python train.py --n_layer=9 --d_model=384 --n_head=6 --n_kv_head=6 --head_dim=64 --d_mlp=768 --vocab_size=12275 --activation="swiglu" --norm="rmsnorm" --norm_place="peri" --norm_eps=1e-05 --positions="rope" --rope_base=66900.0 --rope_fraction=1.0 --qk_norm=true --attn_scale=0.161 --bias="none" --tie_embeddings=false --parallel_block=false --extras=["some layers without positions", "local attention windows", "exclusive self-attention"] --init="trunc" --init_std_qkv=0.0319 --init_std_o=0.00751 --init_std_up=0.0319 --init_std_down=0.00531 --optimizer="muon_variant" --lr=0.00305 --lr_mult_down=3.0 --beta1=0.95 --lr_head=0.0024 --warmup_steps=84 --schedule="wsd" --decay_fraction=0.289 --decay_shape="linear" --final_lr_fraction=0.05 --batch_tokens=[32768, 65536, 131072, 262144] --seq_len=1024 --doc_mask=true --z_loss=0.0001 --train_tokens=499400000 --steps=5516 --dataset="wikipedia_en"
Each number is 128 + 24 x the weight over its row's rms, rounded and kept within 0 to 255. Layers, rows and columns count from 0. The size above them is the row's rms in percent of the matrix's.

# layer 2 MLP up, 768x384, rms 0.17, rows 153-164, columns 192-383
size [108 101  89  94  91  89  97  85 102  81 107  99]
[[117 138 131 126 122 143 151  96 150 126 108 133 133 117 126 124 173 107  93 141 107 152 102 128 142 179 138 126 143 123 179 122 110 123 104 113 102 153 133 132  90 147 110 128  98 112 106 137 118  48  80 156  95 126 132 153 107 101 158 138 111 110 141 120 145 140 118 135 156 118 120  95  90 127 161 132 104 125 178 140 154 149 140 168 106 171 164  95 165 157 132 136 113 115 138 117 142 144 133 140 135 108 140 182 108 145 115 147 138 150 143 147 123 140 139 151 157 122 151 133 128 161 137  81  84 155 101 116  72 120  97  76 154 133 126 118 149 141 131 128 122 117 162 125  70 138 151 117 102 129 103 122 131 118 165 123 174 133 155 126 121  95 101 102 176 145 118 113  85  96  98 135 156 130 132 146 128 108 128 130 126 157 154 130 155 113 121 180 136 148 143 127]
 [156 147  91 147 127  76 117 155 153  97 151 144 105 123 137 122  72 120 141  97 151 100 121  95 104 108 128 151  77 159 115 175 137 120 135 107 109 144 139 127 108 132  81 126 127 143 128 157 123 114  98 122 193 130  96 134 150 111 126 139 148 154 169 118 110  95 122 155 112 142 114 135 132 117 139 181 169 146 129 127 135 101 131 112 161 106  80 111 172 161 127 113 122 175 135 127  83 128 154 121 128 149 148 168  90 136 110 135  85 166  96 175 148 172 157 124 149  75  96 153 154 170 166 107 121 118 120  90 121 119 119 181 113 156 142  96 123 157 161  96 109 106 124 120 104 114 137 141 165 171 120 131 114  99 135 162 120 130 102 128 172 137 139 163 134 138 155  94 103 162  89 132 174 120 129 149 161 123  77 169 137 151 140 113 113 134 110 107 136 141 129 158]
 [ 72 142 163 105  80 109 120 121 119 139 143 136 168 142 121 137 126 164 135 148  89 105 106  92 170 148 150 200 153 147 111 103 110 145 158 123 115 154 128 122 119 151 114 117 141 121 101 117 134 141 124  82 126 128 111 154 127 115 131 157 105 133 133  93 114 113  91 136 128  95 114 137 116 125 130 132 126 149 132 104  88 164 137 115 127 132 140 101  85 149 118 141 175 187 156 114 159 144 124 115 124  78  98 141 117  52  95 153 125 130 116 123 131 147 112 137  77 127 162 101 140 125 141 171 136 122 162 170 117 112 150 164 134 124 118 109 143 137 135 141 127 107 189 130 129 125 127 157  79 118 165 144 119 143 136 113 126 125 161 102 115 107  96 121 129 143 131 127 108 131 130 129 113 107 106 102 123 107 150 115 166 152 134 125 110 121 180 152 130 150 159  95]
 [179 131 108  96 113 104 124 102 150 138 128 114 132 101 123 129 123 165 170 106 122 114 144 135  65 125 144 161 121 122  91 135 149 138 112 160  93 106  67 188 147 129  98 126 148 125 116 140 140 146 111  99 119 129 162 121 140 124  97 114 147 119 109 120 111  79 139 105 129  92 180 117 123  97 160 145 128 168 131 113 146 152 106 155 122 111 146 123 115  92 107 109 161  65 165 113 135 135  99 115  98 112 125 157 130 135 198 157  90 129 145 137 130 101 116 104  91 144 118 138 103 114 119 142 124  87  88 116 121 141 119 122 126 110 121 155 123 109 127 159 120  87 102 140  97 150 109 123 143 160 126 176 115 143  92 151 153 112 137 114  94 119 129 122 122 111 128 123 102 136 133 112 148 141 158 129 139 136 149 149 159 126 138 115 176 143 127 116 141 125 101 126]
 [139 140 140  84 133 120 156 133 109 107 104 160  96 142 168 111 109 165 142 130 158 114 112 174 135 141 153 138 102 128 147 104 116 131 138 131 137 128 175 129 105 132  94 144 128 184 115 103 109 167 147 134 129 152 138 111 121 143 156 118  99 139 157 123  90 121 129  72 117 157 129 176 139 173  98 152 146 106 148 157 115 160 164 123 151 152 103 148 160 143 124 123 108 103 119 128 160 137 128 130  98 126 107 132 131 103 115 126  99 172 157  86 152 117  98  93 126 137 128 110 162 109 144 130 136 123 111  82  95 135  89 111 203 150 137 135 169 140 141 137 157  97 116 101 146 180 111 159 174 115 127 141 160 143 149 140 135 146 106 124 127 160 181 182 131 135 129  95 151 130 120 182 133 147  88 118 152 148 155  97  98 100 162 123 157 145 141  84  89 149 170  59]
 [ 88 110 122 146 142 118 121 128 123 134 124 110 138 148 152 125 132 115 120 159 135 144  73  95 115 119 170 145 153 130 144 132 116 129  99 115 158 115 145 104 120 116 117  95 127 126 166 120 142 118 142 135  96 104 116 130 179 118 169 159 126 120 106 116 142 128  59 115 130 100 131 186 125 115 138 144 112 142 171 168 124 157 137 115 148 111 130 146 103 139 171 170 188 184 135 100  96 137 142 134  74 113 148 144 112 135 166 117 140 128 141 125 177 141 140 129 107 134 114 133 119 108  98 132 128 129 164 119 148 103 137 139 110 129 114 153 173 139  93 130 169 107 131 127  66  98 151 143 144 131 110 146 134 172 105 124 101 162 111 124 126 149 101 179 145 112 156 145 130 149 113 143 115 162 133 170 108 133 138  91 144 107 131 121 100 187 100 142 166 108 105 162]
 [195 116 110 139 110 111 174 116 136  94 147 124 128 107 183 148  94 145 135 117 186 120 120 130 123 108 112 128 117  84 151 145 131 134 121 116 135 103 134 156 156 143 133 124 105 160 163 144 124 137  88 135 157 115 145  99 144 125 152 140 171 132  96 108 142 137 102 125 139 188 101 107 161 123 138 165 102 111 116 129 136 113 103  93 117 118 117 145 158 143 133 132 167 175 145 129 141 108  78 146  79 126 138 126  91  73 165 136 178 136 132 128 146 145 120 106  74 107 131 133 137 143 124  98 143 113 103 128 101 141 137 123 153 189 141 145 148 118 147 152 116 104  94 140 129 134 119 105 161 129 117 110 117 154 110 130 160 111  90 127 162 138 130 129 110 132 115 147 113 114 106 127 150 117  98 110 141  95 123 117 119 132 116 139 122 119 168 136 128  92 130 133]
 [135 124 125 115 148 133 118 119  97 145 130 128 163 107 126 162 119 124 122 126  77 128 175 102 118 164 110 118 161 113 110 101 138 118 138 148 112 123 145 122 115 106 143 147 152 105 147 144 165 113 147 112 159 159 193 134 164  95 156 141 111 139 194 152 141 133  84 123 140 135 107 144 131  95 167 132 136 129 140 101 119  95 154 150 125 134 105 101  91 143 160 123 147 121 141 107  83 140 156  86 105  92 144 109 126  88 118 109 142 134  87 110 130 148 137 117 122 103 107 147 147 135 179 107 113 118 136 106 133 119 102 122  73  73 157 116 141 127 123 153 131 134  95 104  67 152 116 117 120 167  83 115 116 123 155 155 126  97 112 123 172 136 147 117 137 150 115  99 161 116 138 155 120 163 127 115 176 127 114 154  89 133 150 159 110 119 140 124 148 137 116 118]
 [ 87 115 127 114  87  94 127 169 133 123 112  91 104 123 145  91 166 107 191 110 105 105 149 150 160 121 186 128 161 125  98 144 166 122 183 102 132 153 134 115 115 162 146 147 171 108 131 151 137  97 135 114 123 141 147 123 121 174 151 114 134 115 160 145 125 102 129 135 105 104 114 140 149 110 138  95 122 124 142  69  75 124 155 190 160 149  82 145 128 105 158 148  91 148 127 124 128 136 123 142 129 142 111 174 156 129 111 121 123 136 141 119 144 124 101 140 114 116 169  96  88 122 144 166 120 100 111 128 117  92 118 114 150 145 146  96 145 167 132 125 129 135 159 136  99 123 152 134 141 133 136 139  98 152 105 103 158 146 183 122 127 136 141  84 103 147 112 113 139 155 125 160 142 160  94 120 179 105 142 129 145 143 133  95  74 110 141 109 128 134 167 134]
 [150 111  97 163 116  81 114  94 163 117 144 157 128 113 135 116 121 176 158 137 129 162 143 145 159 125 101 125 145 128  93 149 126  93 157 150 121 109 144 119 150 125 135 123 136  92 110 120 102 118 118 101 137 166 141  89 116 145 149 112 116 130 107 154 107 143 126 140 137 123 161 140 112 100 129  69 142 135 119 162 116 117 120 105 124 137  97 141 133 139 134 153 141 112 128 130 109  92 170 132  85 118 142 121 143  83 133 125 101 127 147 148 118 160 119 111 136 136 130 101 163 125 131  72 165 115 117 166 117 119 106 158 164 126 120  87 151 124 152 147 133 147 126 109 108 112  93 122 148 159 137 105 151 128 108 147 128  56  77 120 126 149 151  80 172 109 101 155 130 137 120 117 119 130 139 106 118 130 119 100 143 175 151 107 163 152 137 117 156  98 134 124]
 [130 149 129 152 106 167 127 141 133 152 106  65 123 104 141 126 122 137 157 127 137 102 130  97 108  76 101 105 157  98 119 186  75 109 104 110 130 124 139 160 105 154 133 117 114 101 116 144 153  65 117 111 114 107 110 174  87 125 118 138 120 108  98 135 141 139  98 122 131 187 200 121 142 135 119 133 123 112 111 123 172  99 143 138 169  94 115 148  99 132 109 112 170 152 131 152 137 126 113 140  92 131 149 133 118 154 123  56 148 129 146 130 113 135 148 148  98  64  86 120 161 118 124 128 137 126 110 112 111 134 105 143 120 135 130 143 155 124 119 136 151 145 119 104 149 184 114 108 144  96 146 149 114 155 137 160  99  70 142 129 146 120 115 102 109 161 149 129 165 153 131 128  90  81 137 100  93 108 152 128 119 166  80 119 110  62 157  98 151 141 127 153]
 [131 105 148 145 121 128 135 124 115 130 120 146 148 148 178 175 136 156 130 111  93  65 143 115 103 123 149 174 106 102 130 129 138 116 117 116  83 115 130 116 104 108 137 129 113 135  90 110 118 116 145  98 131 169 163 146 168 136 135  81 191  88 176 109  91 139 142 109 114 112 131  76 105 116 121 119 130 128  83 164 141 124 115 159 127 133  88  80 171  92  93 135  97 100  92 135 169 127 123 115  87 152 139  97 148 175 135 110 101 160 125 137 135 150  79 146 114  98 132 135 173 151 134 147 145 154 147  88  99  92 105  95 104 122 125 128 129 133 126  99 138 143 138  91 129  77  83  97 141 124 124 120 126  94 107 123 131 159 141  94 127 166 125 163 112 128 124 150 121 137  97 130 144 100 170 131 156 146 131 118 149 106 181 130  99 157 145 153 107 129 137 154]]
# layer 2 MLP down (transposed), 768x384, rms 0.453, rows 153-164, columns 192-383
size [108 104  94  96  94  92 100  88 103  96 113 102]
[[116 147 140 115 119 140 123 114 176 158 156 106  92 126 116 111 114 120 147 151 139 113 104 122 119 125 115 117  95 114 140 133 122 154  83  99 146 140 161 101 104  89 160 120  87  99  99 159 120 123 105 112 102 152 151 143 130  98 117 100 134 156 121 130 148 136 118 144 129 134 104 145  79 129 129 149 130 147 111 116 106 108 142 113 101 100 124 129 130 126 158 133 115 125 119 144 105 107 158 102  83 119 148 110 149 179 105 121 154 103 123 183  99 104 100 169  90 126 121 109 136 123 100 165 122 120 177 154  59 128 117 161 104 147 102 119 119 140 157 104  94 122 111 152 126 142  75 126  99 118 157 118 149 193 100  81 153 108 174 103 124 125 133 127 135 160 118 115 136  75 115 127 130 162 144 124  97 135 127 108 162 139 129 135 142 119 121 145 135 119 130 123]
 [145 117 160 127 124 111  92 158 148 156 112  85 124 100 144 108 160 128 152 131 126 101 141 120 134 148 111 120 114 105 145 138 103 135 111 126  93 177 126 119  78 170 122 125 103 166 148 146 128 128  95 140 146 148 165 167 128 128 171 160 138 113 134  73 130 140 101 172 113 137 125 125 157 119 131 108 114 138 113  83 108 133 130 112 130 128 144 108 161 157 111 166 148 146 102 164  92 104 118 124 144 152 139 111  76 130 161  94 101 165 128 151 126 115 166 138 158  80 110 165 164 172 135 115 146  91 105 142  92 123 119 137 122 133 126 121 121 144 128 150 134 152 155 133 157  83 135 133 135 129 169 148 148 124 123 149 119 131 143 125 134 148 126 168 134 112 138  98 104 156 159 147 147 124 153 166 107 121 145 133 119 161 122 123 126 116 158  94 121 149 136 175]
 [107 137 154 120  90 152 112 131  93 142 106 156 125 157  97 152  91 126 142  98 129 114 129  86 120 113 112 146  86 153 126  95  86 109 143 148  96 108 137 140 117 166 123 157 104 132 111 132 137 195 146 105 124 147 132 196 131 116 135 111 141 122 108  98 165 147 148 136 119 136  80 121 132 108  87 145  98 124 122 139 130 106 138  86  84 110 123  86 114 153  98 128 164 145 150 106 128 143 190 117 136 152 110  96 185  73  90 109 122 155 151  95 137 143 119 121 106 136 135 117 132 149 115 147 127 116 166 157 138  98 138 150 123 125 117 111 131 126 141 111 144 148 194 112 148 137 137 122 151  96 177 126 136 103 112  96 137 123 113 107 126 109 134 125 129 134 127 138 144 145 118 144 170  80 122 153 117 129 161 149  96 124 143 108 114 131 142 177 133 211 143  89]
 [ 96  79 117 130 161  97 124  94 116 155 117  98 109 114 113 132 146  84 158 129 130 109 144  92 150 122 104 118 121 139 113 119 102 147 115 125 120 121 114 123 116 131 125 148 158 136 162 133 152  98 145 124 145 114 157 131 168 124 106 143 124 157 133  73 116 127 116 143 130 120 111 139 121 102 104 122 109  79 106 160 104  72  98 116  72 118 151 148 131  91 106 132 164 150 132 140 119 112 115 121 146  59 183 141 150 113  95 140 126 143 133 155 158 150  90 117 127 139 159 127  91 156 135 118 126 113 129  88  88  99 128 133  92 125 126 101  98  71 121 115 132 137 137 168 108 100 123 150 123 140  99 166 168 121  71 173 150 176 128 131 105 125  61 132 128 151 149 142 151 116 167 135 110 139 162 127 123 169 122 158 117 140 135 134 120 146 145 141 142 115 175  92]
 [131 119 102  85 134 122 124 139 133 135 139 152 113 149 128 150 124 138 117 139 178 155 127 128 127 114 113 128  93 128 123 146 128 111 138 126 109 161 154 146  98 110 118 135 138 117 143 157 112 148 104 121 149 113 132 101 124 155 164 133 120 149 179 127 112 158 180 149 118 128 166 137 126 135  97 140 141 129 146 121 123 162 140  99 153  97 116 110 158 134 142 136 121 158 120 133 153 116 124 154 135 113  94 122 117 120 161 141  75 150 173  89 181  92 125 132 125 148 133 106 150 166 102 106 186 142 121  66 103 113  63  96 149 145 146 109  98 110 126 162  93  84 137 123 129 188 126 177 150 120 152 148 149  83 166 151 155 123 101  88 102 168 155  84 131 189 144  86  93 103  86 118 137 133  96  90 117 150 111 124  66 128 125 136 132 179 159 149 104 121 149 106]
 [102 160 112 133 108 104 149 127 116 116  98 113 105 152 131 116 176 105 143 120 152 117  98 153 165  90 123 161  81 166 175 163 114 101  98 117 110 102 156 112 124 127  84 114 125 118 183 122  78 108 102  94  89 162 121 180 176  95 138 147 107 136  97 113  82 114 131  97 128 150 124 113 127 130  97 106 127 120 136 122  74 117 130 145 123 114  87 213 151 103 129 149 149 108 132 114 124 181 142  66 129 140 161 140 118 135 159 161 139 147 145  79 154 136 133 104 141 179 119 135 107 160 107 126 135  84 133  94 126 124 144 110 172 137 104 169  96 141 134 110 168 114 126 165 104 106 188 117 136 133 156 150 103 145 115 123 124 153 109 157 138 167 124  93 163 128  95 186 167 151 125 127 132 131  89 141 132 158 136 103 116 105 165 165 120 111 131 140 161 138  91 137]
 [117 132 106 136 114 173 115 143 128 117 172  96  90 123  92 148 154 146 153 115  88 174 120 161 149 110 183 143 149  96 105 136 117 128 122 138 167 163 149 136 131  99  78 126 127 111 120  62  90 146 157 143 100 142  62 101 132 115 122 124 127 110 120 117 116 127 154 128 104 151 156 136 126 121 163 144 128 129  88 127 147 168 127 137 140  76 152 105 116 127 173 107 122  84  80 120  85 119 174 140 120 111 127 138 104 130 159 102 146 130 139 158 132 120 149 103 140 134 123  86 123 156 150  77 123 185 137 147 135 135 137 152 137 125 102  78 147 136 128  93 152 163 175 135 148 167 129 124 119 131 127  89 142 128  88 145 104  98 143 157 140 109 137 160 133 115 168 113 146 181 114 114 138 120 133 159 108 119 147 102 133 100 114  77 106 151  85 142  95  96  80 119]
 [148  89 176 130 122  92  85 113 189 169 164 156 109 120 156 141 128 115 152 147 148 145 100 156 120 127 148  93 117 129 120 146 138 166 135 112 129 114 135  69  90 179 115 130 135 153 117 117 141 145 162 115 156 145 112 131 170 134 146 175 111 130 112 110 154  99 104 124 112 120 129 150 132 123 127 107 102 154 134 116  99 119 104 143 148 151 151 109 158 130 145 108 175 133 126 132 135  95 117 130 138 147 139 105 132  99 140 130 104 103 144 139 118  95 134 128 110 127 144 143 145 102 156 157 127 123 121 128 156 113 153 139 167 122  74 109 124 144 115 121  98 132 187 139 113 119 120 120 102 152 118 146 153  96 105 119 142 153 102 105 113 109 163 143 141 136  95 147 114 155 110 153 123 146 158 117 159 159 134 147 146 148 139 140 149 185 185 134 152 161 169 127]
 [103 108 154 109 149 172 143 184  99 107  87 188 148 134 164  93 104 106 154 159 115 138 144 159 156 132  94  95 102 104 126 139 160  97 158 133 131 121  89 140 138  82 124 123 123 140 118 134 118 119 107 134 129  89 130 113  95 169  96 147 129  89 173 174 142 130 159 162  92 121  95 115 150 147  80 139 133  88 153 175 120 117  95 120 144 112 113 106 102 128 171 135 133 141 128 107 141 145 121 130 115 169 130 120 124 107 128 138 115 144 138 137 116 128 109 139 143 152 143 120  93  65 169 129 132 121 152 133 139 107  86 159 156 109 140 121 100 117 146 158 140 123 176 153 129 111 133 126 150 158 123 118  91 139 109  91 132 118 196  96 143 141 142 118 161 140 174 167 108 141 133 144 150 119 152 145 137 149 125 133 128 132  92 101 144 149 126 125 141  72 176 150]
 [128 120 139 105 147  97 125 166 116 130 123 139 126 130 119 134 120 112 136 126 142 158 163 124 103 134 125 115 159 142 105 124  98 178 199 128 141 153 116 138 113 158  85 114 126 121 146 134 117 142 109 123 145 160 114 160 136 111 134 122 130 121 115 139 123  91 182 102 147 114 127 170 113  87 152  99 102 146 122 124 116 161 137 115 124 117 174 118  98 120 122 133 138 163 108 112 107  98 116 108 101 187 132 147 139  56 118 113 127 115 100 122 152 117 159 116 111 112 155 151  82 147 163  90 114 144 129 107 115 122 108 120 149  84 139 114 155 112 125 130 114 155 145  95 143 130 129 178 159 143 177 130 111 140 147 168 123 151 142  59 123 174 122 123 135 129 142 145 150 103 126 123 144 121 125  81 127 142 124 154 116 156 139 106 151 170 143 126 179  73 122 136]
 [108 168 118 138 146 150 123 131 104 115 128 133 112 102 107 125 117 130 116 136 103  99 109  40 142  93 106 114 157 161 148 121 111 100 111 114 174 135 143 119 134 134  86 136 163 122 143 135 139  98 114 100 110 123 130 144 174 140 125 112 119 105 126  97 127  50 143 103 144 125 145 167 145 132 128 174 131 127 116  96 133 158 127 176 117  88 127 131 133 121  99  97 139 137 153 129 131 132 102 152 121  78 137 162  89 131 153  63 131 116 146  90 111 142 133 150 102  87 132 121 111  86 112 134 166 139 141 130 146 128 102 137 128 111 116 136 128 146 165 115 142 117 113 153 149 123  95 126  92  95 128 172 163 135 130 118 148 118 125 155 146  88 151 114  91  96 120 137 125 128 117 108 129  86 132 108  92 125 123 159 166 142 120 129 106 118 136 144 142 148 112 185]
 [157 113 116  84 106 135 114 123 136 175  73 167 112 124 139 102  89 123  91 156 124 140 100 138 129 147 147 128 157  81 164 108  99 144 147 135 142 124 124  92  85 113 122 105 119 127  89 101  95 141 128  82 137 101 124 119 122 140 135 111 118  99 136 135 141 132 146 121 170 130 139 170 155  86 106 130 105 173 136 144 109 138 145 114 123 164 134 100 154 112 133  93 155 112 137 109 136 130 113 160  92 111 135 114 113 152 154 163 170 143 138 117 135 136 119 141 107 187 127 129 115 105 122 158 141 133 131 155 144 147 107 151 134 124 126 121 131 151 107 112 112 141 134 151  94 124 136 145 168 130  95 129 160 161 107 142  95  86  90 154 123 114  96  82 142 123 120 152 159 125 135 103 115 144 129 129 121 145 152 138 153 124 144 115 101 103 114 138 132 140 171 109]]
# layer 2 MLP gate, 768x384, rms 0.155, rows 154-165, columns 192-383
size [104  98 100  95  94  99  90 102  96 109 102 102]
[[142 131 103 131 133  98 125 124 114 146 121 146 130 118 117 157 110 103 120 101 126 136 154 102  86 129 172 152 116 125 117 126 141 104 109 116 102 136 133 139 128 124  68  85 148  99 146 167 108 159  81 110 159 147 121 153 118 118 117 161 181  92 145  84 112 126 143 106 124 103  91 120  73  85 129 115 149 129 119 132 175 122 161  91  99 119 174 143 149 134 130 136 120 148 147 145 109 116  97 157 149 143 187 149  92 134 131 124 121 117 141 131 111 162 168  90 133  84 150 149 177 167 132 111  88 119 135 144  89 126 132 147  85 132 148 157 148  98 125 117 130 126 152 122  59 112 155 113 146  85 118 164 131 150 116 153 136 141 140 119 175 126 119 104 153 137 133 123 117 145 131 128 130 171 114 172 111 150 107 135 144 191  74 124 100 103 144 114 118  98 140 114]
 [132 118 170 132 131 144 104 120  88 133 108 125 139 164 110 146 134 105 108  89 118 142 125  99 149 123 153 124 110 139  99  78 113 141 150 104  99 129 114  82 150 189  86 128 107 124 103 156 155 122 124 110  83 114 104 181 117  90 119 124 109 130 110 107 127 125 147 164 114  99 128 125 149 130 160  88 128 144 138  95 155 112 148 122 140 151 180 122 128 154 105 139 135 142 160  88 120 128 142 117 107 104  82 106 152  30 126 133 116 147 113 132 132 143 112 153  95 157 166 124 158 177 127 133 170 143 143 128 124 105 130 112 127 132 118 148 112 103 104 121 114 145 143  91 128 139 123  81 154 134 143 121 150 112 153 139 155 118 135 119 146 102 101 127 155 157 123 169 131 170 140 135 153 109 145 113  64  86 111 138 117 159 139 168 108 105 135  99 152 162 141 118]
 [157 119 108 111  95  96 164 130 153 165 121 127 125 131 137 115 128 175 155 131 110  70 120 126  82 108 125 153 133 142 130 133 131 116 105 142 112 111  82 114 137 180 107 124 144 110 132 143 167 135 119  98 149 140 133  89 156 125  94 121 147 120 138 116  82  86 143 143 169 124 132 112 100 138 113 192 157 146 143 118 143 156 128 149 129 128 141 143 125 129 114 134 174 151 165  78 117 158 164  95 137 138 102 144 168 132 133 135  84 152 137 149  88 131 102 104  97 166 151 113 121 112 133 160  84 117  84 133 164 145 134 113 143 138 124 175 149  88 127 168 129 110 156 134 145 125 116 122 142 140  85 131 122 101 107 123 117 111 147 143 105 146 144 142 125 116 173  82 129 110 111 120 181 128 132 130 169 112 124  84 123 167 117 134 135 132 162 128 119 160 145 139]
 [185 149 101 112  76 163 185 110 105  84 110 140 145 111  97 116  93 118 133 126 139 156 117 133  81  93 173 182 132 107 141 114 104 144 105 113 138 160 135 157 133 152 103 107 142 147 116  95 117 127 117 122 154 133 121 125 150 140 133 176 161 137 132 140 109 111 121 117 108 135 138 136 170 110 102 149 142 160 148 102 144 139 129  97 108 127 121 114 126 123 142 134 106 144 101 146 139 106 114 149 121 161 131 125 110 128 136 110 132 120 136 148 115 140 147  93 141 112  85 130 170  98 134 123 183 129 121  96 159 105 106  83 138 141 171 100 110  84 171 129 125 137 131  95  92 166 134 202 136 132 165 137 167 133 121  98 116 128 130  96  94 153 188 135 137 106 151 118 127 140 136 145 136 100 129  81 154 136  82 123  98 142 121 113 159 165 143 146 105 133 142  97]
 [136 150 149 178  93 121 112 112 141 125 150 117 161 130 109  88 118 156 109 133 144 103 133 109 135 124 108 140 144 143 127 131 124 137 104 135 186 160  97  97 117 118 111 114  80 113 145 126 102 124 130 115  83 128 165 147 148 125 141 174 139 142  98 139 136 116  97  96 111 159 110 133 139 114 136  94 107 111 104 144 117 117 163 165 115 117 144 128 112 115  95 121 159 246 144 100  97 158 142 142 136 190 139 151 148 132 154 111 107 155 111  86 151 142 121 149 110 101 122 138 114 141 133 152 144 132 123 125 130 105 104 138 110 129 116 125 131 135 108 159 129 134 116 136 142 120 148 116 138 128 140 115 107 135 137 129 128 147 129 154 145 139 112 130 148 108 140 149 150 123 158 117 165 131 141 156 151 162 176 143 178 124 147 107  95 124  91 134 161 151 106 117]
 [167 121 123 159 168 140 134 160  97 138  83 126 152 120 130 127 160 147 130 208 125 124 128 128 124 109 129 141 104 125 101  80 127 107 101 169 208 168 146 107 111  89 167 100 158 145 101 115 130 148 128 167  83 106 134 113 142 146 142 110  97 142 137 123 132 122 117 123 133 148  94 110 108 126 152 164 117 163 137 159  99 136 155 201 113 127 150 134 114 116 185 134 134 128 127 147 139 133 161  99 132 148 105 158 104  83 160 169 132 117 136 153 157  64 136 115 108 133 105 112 136 174 145 162 126 182  85 121 119 125 124 105 127 114  75  87 150 121 132 141 118 175 123  87 134 116  91 131 136 119 145 129 149 106 123 133 164 121 120 139 135 131 101 159 162 119 135 123 147 127  89  94 115 156 165 114 128 117 161 171 128 143 133 125 149 106 166  98 142 128  94 129]
 [147 117 136 116 106  87 107 101 131 125 152 139 134  94  93 143 139 144 149 123 143 111 199 120 100 164 149 158 157 108 128 121 156 159 141 127 150 106 156 121  74 113 111 141 150 134 166 139 147 158 127 122 139 138 177 130 128 109 123 140 131  97 168 105 109 115  94 126 121 134 130 113 122 130 167 100 139 117 113 150  85 102 146 118 129 171  88 115  84 126 152  94 159 135  80 130 102 155 140 112 160 124 127 129 162  96 147  97 162 142 110 122 138 155 126 120  97 149 127 150 105 133 181 184 127 154 160 100 161 107 115 140  69 138 123  94  88 128 118 160 131 156 113 109  70  98 151  89  98 194 104 164 117  97 156 124 149 112 126 101 152 132 144 154 123 154 101 135 118 132  94 147 119 138 150  72 162 155 123 155 132 145 130 145 108 120 118 111 138 146 163 138]
 [ 79 138 142 132 145 110  99 115 142 134 123 124  94 108 153 147 131 117 126 100 120 196 114 159 176 131 134 142  99 146 182 136 162  96 147  98  97 147 103 151  84  68 124 174 141 143 157 105  86 148 123 130 118 122  95 119 116  83 154 100 108 144 134 171 131 123 112 137 166 132 120 117 137 134 145 136 162 130 146 116 171  94 118  89  97 156  79 129 117 165 113  98 132 100 137 140 127 156  96 116 169  52 133 167 138 136 138 121 114 101 108 125 106 157 113 130 129  94 110 102 106 123  92 110 151 114 143 169  89 123 172  96 109 101 135 154 117 179  99 157 111 107 106  93 114 156 154 115  84 146 141 124 116 140 104 115 129 166 124 159 119 103 162 109 101 132 131 106  81 128 126 134  95 123 168 129 130  96 136 134 111 116 160 127 149  96 153 147 125 157  95  82]
 [115 122  88 164 130  92 122 128 156 132 125 154 145 126 137 150 129 199 147 116 121 165 121 144 124 120 111 138 147 126  86 140 109  67 121 123  98 134 139 151 149 111 108 140 115 132 105 125  97 123 118  90 114 131 139 116 128 125 163 127 102 151 114 134 109 110 155 116 158 117 190 135 108 152 122 140 135 142 127 163  82  93 109 122 144 119  79 161 125 130 156 143 123  77 115 126 124 114 220 142 138 128 121 150 146 100 145 149 111 128 154 182 120 171 105 109 128 168  93 114 174 101 136  61 158 130 160 116  97 121 116 164 160  95  99 108 112 102 153 120 113 113 133 113  80 104  94 150  95 151 158 145 128 136 124 138 117  96 106 123 164 161 149  87 143 117  86 152 141 123  98 126 139 107 162 131 134  99 106 102 131 152 129 114 146 151 131 111 143 101  94 101]
 [122  98 127 144 128 103 146 132 126 167  96  83 123 136 150 128 111 138 117 130 128 134 128 121  90 125 100 124 127 142 117 140  92 100 126 137 148 101 130 136  96 192 124 172 112  93 127 103 150 145 110 135 113 135 144 139 116 138 103 105 157 108 111 111  95 120 138 147 120 162 136 151 106 106 144 108 146 132 145 108 140 158 131 193 132 135 110 106 127 143 118 116 151 135 151 132 127 109 117 101 117 131 138 135 121 113 138  79 155 102 133 129 134 124 127 125  88 111 100  93 124  87 105 130 134 104 129 159 147 165 153 147 145 122 109 159 150 149 132 153 129 180 143 116 162 193  97 134 138 140 168 137 166 178 139 119 157 134 118 140 134  76 141 102 109 149 124 127 138 155 150 117 119 122 120  92 116 145 173 135 109 145  51 119 112  71 173 130 120 140 106 136]
 [ 86 118 138 119 110 167 126 122 128 110 122  80 109 131 124 119 114  97 188 106 159 104 103 123  89 135 181 125 169 112 129 150 110 183 138 128 118 145 142 141 149 130 124 129 135 147 147 149 168 101 137 155 141  91 122 130 139 127  94 152 151 158 131 140  91 109 175 148 138 144 122  97 115 137 111  51 139 114 105 131 135 110 158 118 127 130 124 145 123 132 141 129 138 190 120 118 114 158 127 133 168 136 102 136  83  93 115  79 164 125  97 128 142 110 141 115 109 119 164 119 108 126 151 142 121 127 106 136 142  90 143 137 166 129 125 139  82 103 148 140 112 106  70 115 106 153 127 140 130 116 141 160 110 131 100 100 156 184 149 116 126  95 133 126 120 133 112 110 113 133 162 129 127 103 128 114 116 110 145  87  94 142  96 105 101 123 139 114 143 133 146 151]
 [136  84 128 129 139 126 130 109 128 177 136 163 109 127 114 145 145 200 145 112 158 114 119  91 114 174 109 164 188 136 121  97  93 137  85 145 125 106 135 141 117 147 117 109 148 160 112 109  76 137 140 145 134 132 104 142 151 125 132 148 127 132 108 106 181 110 146 113 148 152 131 117 150 122 136 127 135  86 141 197 139 167 109 140 126 126 116 113  84 113 165 109 129 127  87 150 142 146 134 121  92 158 137 136 134 124 111 207 155 119 140 131  81 163 130 145 150 136 137 123 106 114 133 144 109 126  82  98 162 139 118 121 175 135 146 112 143 119 117 118 140 196 101 110  88 151 148 101 156 148 150  92 140 123  99 124 107 119 102 137 139 128 115 100 167 136 142 106 144 130 148  98 119 146 169 158  96 122 127 100 150  98 102  81  97 154 133 123 111  93 150  89]]